Weights of a small GPT-style language model, trained from scratch on English Wikipedia.
Size: 8 layers, width 160, 5 heads of 32 (1 for keys and values), MLP 448 SwiGLU, vocabulary 1024, 2.38M parameters.
Architecture: rotary positions, no biases in attention or MLP.
Training: a variant of Adam for these matrices, 97M tokens, 5949 steps.
Each number is 500 + 50 x the weight over its row's rms, rounded and kept within 0 to 999. Layers, rows and columns count from 0. Numbers have three digits each. The size before them is the row's rms in percent of the matrix's.

# layer 2 attention value, 32x160, rms 0.118, rows 18-31, columns 128-159
099:424512548582487491469457490527422456630446510512572498435429481504469547521545470499405418365486
099:537500550405570526440547466535511506544486521547482478450530609478485513523453537535449481453442
100:512461548564538556438403388482570451460540496478542493495555451573506467528464555531536567598462
100:451454518479490586466622564434518566412431550491396480478490428507468504433503543517498485441421
098:532425498456527594568435503529518503512519521492535512494559404526461516589500489535394525525523
101:592484450468438466415489510582432484517433467461501545496585512454465520546592454537612593488390
097:588523494513506498396401486467499602487521526525507513461561496515468528497527488501497399512484
098:524465530446483462518421477543552413427565426487473497473556617465529469473542505539473449435471
097:524499494512521532599624442585546545500370463507415503581507542544507471519530474534440566547415
104:570512406577451538428537452465466433566558450400475442604434481491533488502498433522506473495466
098:478519452462496462434559501454526510489480570421442540458498533504484497559458468494531433583464
101:501429481605588526519474473431530500531441586560595456381484426549519547501464507489563509534516
101:524563444505450539560540462443502477520575521456563532517559560479526449484477470437508472414551
098:611543584456503513511488588456598506468528519499503411430521553516452466444539561460547531597573
# layer 2 attention output (transposed), 160x160, rms 0.108, rows 18-31,50-63,82-95,114-127,146-159, columns 128-159
077:466478537577488502455451481492402509594438508511507537474388506554442453465525481507323428446461
088:521519532403509523486461505549506456598475528549506543488483615520545546477475516546488487473489
087:427457523487496607444492429545540441422525504506564461498556456540480488532451535496536546592503
089:465486485530470590449629531403529560416448497539427465443478449435463517479426528522573482467493
085:502414533405555546605483472515481555520475472525501508481540439542544540568537495490372481489505
088:571433505511452425442505512543459481576496484520507604535536477484494487550595492547547560481392
082:558528509502477570389447436498448562454475526499463441408532530507563509527551432490568390521500
086:504459527495508464474443480568567468527544421511454505506528653500535425452554540557459477463455
087:529482505555474527586586406540534556504374406500519491525543574540486535495502467554584554570419
089:585508462536479501456531456450472502571555394395498433544471468560542543568470473576467452451447
084:489499444416462519467552477455520437550569557485412569461476551521483402529419436511533517563524
084:485493438570518487472538440406546491546521642576610482435468396528488583470465527531514517529505
094:499496499514468553527532493434493480494561508483512483492507545476524455499501482477527542425537
082:541521561421525545522496509518632498526493497495506428477532528506467468441534517505561500585566
099:454477548594465493459454514497369480562427547513537544460414539573455430471495465488356380435433
116:493540532394522511485496510528505492588481530562490535472489607531543535482429561541538507465485
114:457459531527492602454502429540522469402537502497552461471563454536501454523411511463560525592487
114:459474467494483567472610541401514542408448512527427470464497452419451500469434540535557483475456
106:537421523430539555622462484520491579524490500509513482457551427519536520575489497474364500522487
117:571463487477457438395505491521447493559501481497517586540546486483458498573592477552572542469409
103:570490506526465568366459452488438539429463516515452502424516520518561554534553444515550385490495
103:501468506495527458507446472563552499507533393485457492487564658512511433426570529524458458492476
111:499494501515507541560579424573536551493369406511487502521558587504532568494517451559561586563442
107:582495449541462505456525470437456482546565398402512414534472477539524523545452458572490439451473
119:499463411438447518462556468437534448534546556480397552455477572545466445503424449522522489554518
094:479508435572549508481508476426573503533534622584608439457474395535528605476433522527503493519522
114:502515496523437518543559471456493484465580486484521492495523544501530469504505485485538556416538
118:576511574414524508532490508512609510510514495496523411441563523506435463419549551484597520597558
081:469455555575464476486431445492405485558480539475550529478422556594468431443548480501319445393470
088:491518499418509516462472533561478429603478494544467547481500620482534571504439546575531504492499
082:464497510531526586432483407595520462410540512494554428495546479558458461557418510499585490580496
083:441462505479467576509619541399506543410428488570416477428485443469497477449476521541546510472488
084:540459524438563524582459500541478548536478489473500454481566444509500538551447466480399506511542
083:541517449515485456416505463548442509564510458532449592542560469508461551561601442574579532455405
087:550516476514512546377460435483473560471473536515468461459497512503486533543533480473580356535473
080:503475510449537447497425481594580520481515379517418501522532619490538461456574508572438440479448
084:514523517523504511584573441588533563508356381540479501519487574484496569512506468527571559604457
084:574497459548478465465538412488458488558599411398517424551522472547518522573445430596489455461452
084:506505477417489494457552501443532444544567563445418522496502564533478401522411459495519472578510
082:456429506524498496458527468381555485585461641551610469453488388488548547474484529505497550549492
087:495487514481461558525516519412517510490577460473531483527530566476474448492446499450564505411518
082:550470567438534515540500513489600489508502495494524420437521558517470445417551523538542540570574
086:538538492448510519598549590474577514425483454456481471493554444442509505460476477456632615556528
097:521466461623473452524528488474479491431488481439473475523476368462457469478575423445519510535496
094:548561525504463403548512646451457477546457495482431594508426559439528499433523445491498543429451
093:524501503547533419517416439618477503556498521483542540521510540573518477524509478452449529524558
087:426551499613452433402519618497423442493495473469445525518420566496526399411463508495585463520434
086:444453510497495544625480486451549482440484532470554444470462505451498486421436480402459518503554
086:528506488480542437568513561531572461528499478529486522582496503529513441499469548517495599445490
081:412549476476478570479542558470414507542479605499573530512420384500513572557432450533542572602564
092:537544517501523460386420580472458484506605550521465468528489484525482501523480553463437433405536
093:397498556493536519589499581517496521459452571533454615430488490492508443460487491430569521565513
098:511529548604558506513486532544469540491464480557600444535495405456496549538579504496476538412461
082:543555495405458533506511525528494538440493412434450531561582679536517471476557482516510489419495
094:523466493460557423450425489526453540496433535539489466517493518552468542508488511535497475549484
093:422447437593446471547552501480405469477482483450484579544453496495497496473447434451439531431431
116:442466529569475512459427442539403504597449544506541543495416538572439499495542480501359403412490
127:514531533398519529482474506536518469594486506563516539494494615536521541512442550559501494474474
124:460447505502516610444491380563551473436542509499563447491563447538472496547429533489552523598521
124:447505496486451591477598545402522554402446494524425468455492443432486515464458517536553481482455
118:514413512404536550606477467552515545502465489512506501476557406524537572605488507505365492503504
122:568488459486468442418525487546454511548489484510476573516555472484503507579600489567612543482416
118:551480521534489546382450454457428552439480520492479478407494512499534521498516451495547399517486
120:499479516485513433495464485569561495487524415512446507477570644488519414440550545550437450442450
125:480484499530502526581592450558530562512375419521486475521524568534535510491517492545537568578439
127:594507440548468499461534412481474477575556414408525415568488467540514565536487460567459462435472
120:494484432427456500455554487480532487543547550466387577458508571529484429514423453523532493595512
121:491468479598550498480523464436558484547499619575617475440467404497479563470458502513503528533516
125:507511505527446531553559496445497469473566481462525510485527541478520449498498479459547523416519
126:585521555411545521517489502521610529507499491515506410457555508496446526446551542497568514592561
# layer 2 MLP gate, 448x160, rms 0.0987, rows 0-35, columns 128-159
103:533566569490509481494510406438575548569616519545360444489448584559485535504526534465453523445528
102:554625530458509471415438546492565492502419492514470547635598414464587428484443480561571450526497
099:428555499507511447391458424561456497457517378581428518477556542512416475482471575556397536514418
105:459464446541536399476501410492487423531527437562565525500563490555432549393424540526486441491524
104:513510521461457491482562472498608597508526463556453534573550513488461388508494465555501381496487
101:491552531470494489453426478522546443548500568502464456553564465420529521507569561480455601499455
090:441440487511598479517493571458454567433547495510498528467545559511495492520531425404471473515492
095:518494522422546513541398548479575469472483412441557483507445467501486485461457417586538533421524
099:545482517421451408383520462563462450461531458529510485476512487392509498472526582487499486542436
091:537456507409442423470543506472447455553529412519519496505473603395467539593406474493452528534521
110:405496513412522464485608477542385510490520595471484493653499548457461438502598462411469519522525
098:546457534583499456490500454460548468481581497561454434452476642466375429462526483492514495529428
102:496559481515458494527526517388452460541507464561499518411503556561560560501443408451504567542520
100:532517570430533438543493476531419531473484506454523485445613512478458472451488556530530458503523
092:449463481516415530437399524442458458493529576386557558512521489495524502467501487532510541576572
097:479519387477531478468501474499490512454592479443557571525519519384434457522579542480504491461524
107:643411517509550461420473448401524544463565465441510482416491502537407530566523452518550599478491
095:427489448439479487539481545517530516484534558593448574539598441476487473474542455512560597519495
097:554596561562535426459480547483569448446444509438569497428476415529493490538475449392531501530489
107:453567429467502569540530523542506494487494436468495584492554525451447567507502559429570524464647
102:503393505556501486426513556447476508572509472555433551512507465448538475509557405470514527471561
098:508536486530546502522503487443514518414519512496567411563565462509540527537464490536446437542504
093:535556468517383581520498455375562481539535530564512502477475501496535577392505480540470460466527
099:602537474518542503505474487438616413515544508508473459537557567537542406562616488520448567506479
096:437516479535491505462417496445531513416578568506551499453499555542496512476456506475530410404488
100:480523509512551490404468557523442564504423533516408467492552571522500454579510431509515560546555
098:430560471387486523452549504502501560474513509491431610565578528515466500590454383545434586532523
101:404486416491584449428597471589507444559490521494544525528551551467421528486521518496504437405464
105:583411481427469562475483429458553510458416557420493449495472542527496558435560524518521569463492
101:526591543503421555352458472469509459519429500572460487574576470474543515443529492521442503470488
101:467408469554499554502497532536498467553552466545573438500517583555438458482620488494581446558532
095:551484608587451456533487405565516533498487539438456539517591482496468585515469546539557551508543
105:517486555405453566463520442483521542606464508431488484527502423490363487457420415516455494486540
095:539511530469409425527570461543544544415515498590436484534542463452554539548607512467569469570382
097:504445507485483403469534608483493466529573416542408477504557446458553515551464460509549505509534
100:552482570526576511472576439559502521554423511505518580637456469534549482490485486427452565523510
# layer 2 MLP up, 448x160, rms 0.0975, rows 0-35, columns 128-159
099:477558533419465397475533581442410554515478551612444460593410453473560425516471475491432619440453
101:485463412517429565499501484531592579513534461520430599517536576492544539492461510449487466435561
093:489610604525441598505446596462575547465529543534498533457556505517414408523480464576509561513450
104:473524570527495560505424479540426529462578516503489517521498359487519472511482417532512569506473
107:407486466552454531508460563485494444512522450544497474472523584517459489564492439527471518451427
100:572608455508462604479505457462492527447439633414486473425566570544538573510468451507461512523492
096:517431545406378421452541545538447526542366561367538523551493501526490514479523498542569478495584
096:544528504441426501443429479513479415513524468508598500465580409503531459533447512501529472479495
099:471605481472396491440505449525582562380569551556393479527357564428486478547562574494433418527444
093:537639454489526586581524451601501550453549441443571486515412457512512479500504534422476485522558
103:485538520466388550530521552620508503531525468529574534547401440453569510506549452546491405566494
099:505477435548536598530450588452571521499503587477449494441575422466498542548548427497539431497498
105:401497459409496479504466459507418503465585554488409586506448537553533470496587502370563482372431
100:530490417425582468546494515489510526404394489590584426549465487558433495545590475487469443584460
094:552455478525520573500467461429564489410556464507546536547478493415479405496511536540487584485488
101:549561448457530426456467504421486545427400580416550499518537607458493376530542477470513509410484
102:552486374431434496552496550512449420458457400573510428457520492426476507472533483466485586576552
096:549459430481535535501491567568577495465459429509530491453581496556486496509512493538500464544432
103:481359535498475477560573531539529471566605526538528481464471469588467543451431501532507525412508
114:454459422454482523577579508445411422483389499408516407426454486453504488507448475537508469472485
104:486491503502520542479567604583380552502497535566438542483519454477525553522513525500566594466503
098:558427520506441505458480600516522558505606513491513556546554475605460555612454474521596541494474
094:514509506527325564464464479501356443511555594509418512522496496434527600494519502483521490571484
100:530517432517466512516526499449546517485548539478536519453483491484490565497523523539465566483558
095:497442442492549539560437583481641509554486444490496491515594463550485542494495486515482427416510
099:429486491547609460565584552433566473526585469520534470563535553478454578528439390545463487498439
103:531430457437453572561460507532536458564482438497438534470506443526421530481401517447516457561493
102:514540479541519392509483546437500577525446587544447538633514462469559430366507508502462445504495
101:450552589496529593489551441525549534476480507506548545474499568444535470491514504508438430456495
100:449507509465471584473451413501478398461518517443542554504438368529482459415442567521524636392550
097:421427607522511514563534538521553495518453548520522417513579532483450537525467419498490459434522
096:415448452548486501494477607473618578503521503566546524396519558465492487473499479494516583479388
105:593486444592467535436501483468511475387485401534516564447575565577494461536522458489527570509500
100:441524489506534523390557485493507464470392519506626523477440509480520531538423498585501456616494
097:547629402531474533428505394577546437468600473488421530548516459458517486449534581502483505497508
101:538432616565503518423548501472483563516580457375525440443614506548551473487499449480582588488526
# layer 2 MLP down (transposed), 448x160, rms 0.0855, rows 0-35, columns 128-159
099:492560463455453447454563499519546446446432508497504457460487505451554471562469451522515527483533
100:403475604547535504455521422456486469426498570555520582426520450549468466469529592600397515492464
093:488528469503552534412455445473600493409502512400536461528573491509521499421533559381417495493509
104:416451524456502485467426521527443500501583474544438471488546458595558516487506494489479456477486
106:530492543453541534440570465525530542497542454501460472517418507538455424478519441600541515539462
101:416515439578498521469536582530530563426489500419456530469502496510527475431540599494523501519569
096:519497510504540420446442520483481514357518600422512547430608490473435379441530492440504510446528
096:466445476519482500564445417452481528451571552483500520433478502540603567483524502569358572528601
099:515552555639437587501436527477516472559435479610461493455498554470520606561445487655476478456558
093:528437513489544563530487480479495525493499483533591619508564509601561524512540429534406455516466
107:543459496522434558418529566524464550504416487456600423526544598565481531547532520515484452535548
104:551450483493527512476466487531493519536515505516522502557475447593577534491568537337474459469471
101:510543547453562506580521580577518444475547439533464437514453382527454505509512503533563481576495
100:432490502582506504501570433499458510435604545558456543467483528440493576482493450459469488508481
093:500547546470413441470578548525424433523506452595434435459476475563497527511540489512563534498567
102:507523487424457611407566551555570538593534499482545508521513479512461614493448521503510563446489
105:588445458552542534472487456444488536579591485544492477395509546583541589456486506548440539487465
099:527436599481478543526513479429516540543535494509395531506487497543455452485524504544425521460715
105:448459576549450573492472537467492493571490429536505555492537501607512491471434450556537580444492
114:526457458520552452461527513441508471500511512529479488531400502516422528451553449530510488480434
098:478451531488487517496504438472477604458564463510542555444446383503486510569354489575518515590459
098:449508491459544523535444474517450468475466496472468540500581507430469451373429458598453482492453
093:549529415620544495518520538451442485552502461511532425436507582529539438432536513545560518489507
100:527484514445502536535536494479469537535463432442444445459466544486474441476539486446473440573533
099:492479507488455408499429446531513495409568493504565614423486576597457406417608571525525542480418
100:457497462490388483435467515525460410465505535503460481410391472523519482493390542500507485521479
100:483472507522477508471561458572545569524455496401463463516527566437558492464447532453503563513409
103:492440504530480537532518556611406434469456505444448546489506487536561455502439412486587524529444
103:443494418595532533486474460466527506526509504457502452551516429505453514502396626434475519551541
100:499548532519423459408496545474588478456503471521471501540501513507560458531432609486411460522489
101:527409449482554410485530514442404408479448477606525547537529501539471599591527530524521543543519
096:534542512468470452489329425407562460492556539475395478564513448477548507494484590466477442546453
098:462455480548508528494515586582474567514497453555530484535543449648494476513503551510458465454454
098:529488520418505496417480485434516502593549584516487462546455605504525516511514543423549466508510
098:466377605501441513557485595466507468533548427575578599454566545525524526530513428494447435551407
101:466521486510516520529431461520474463533443484517476499574531455474573477474522455617553518442495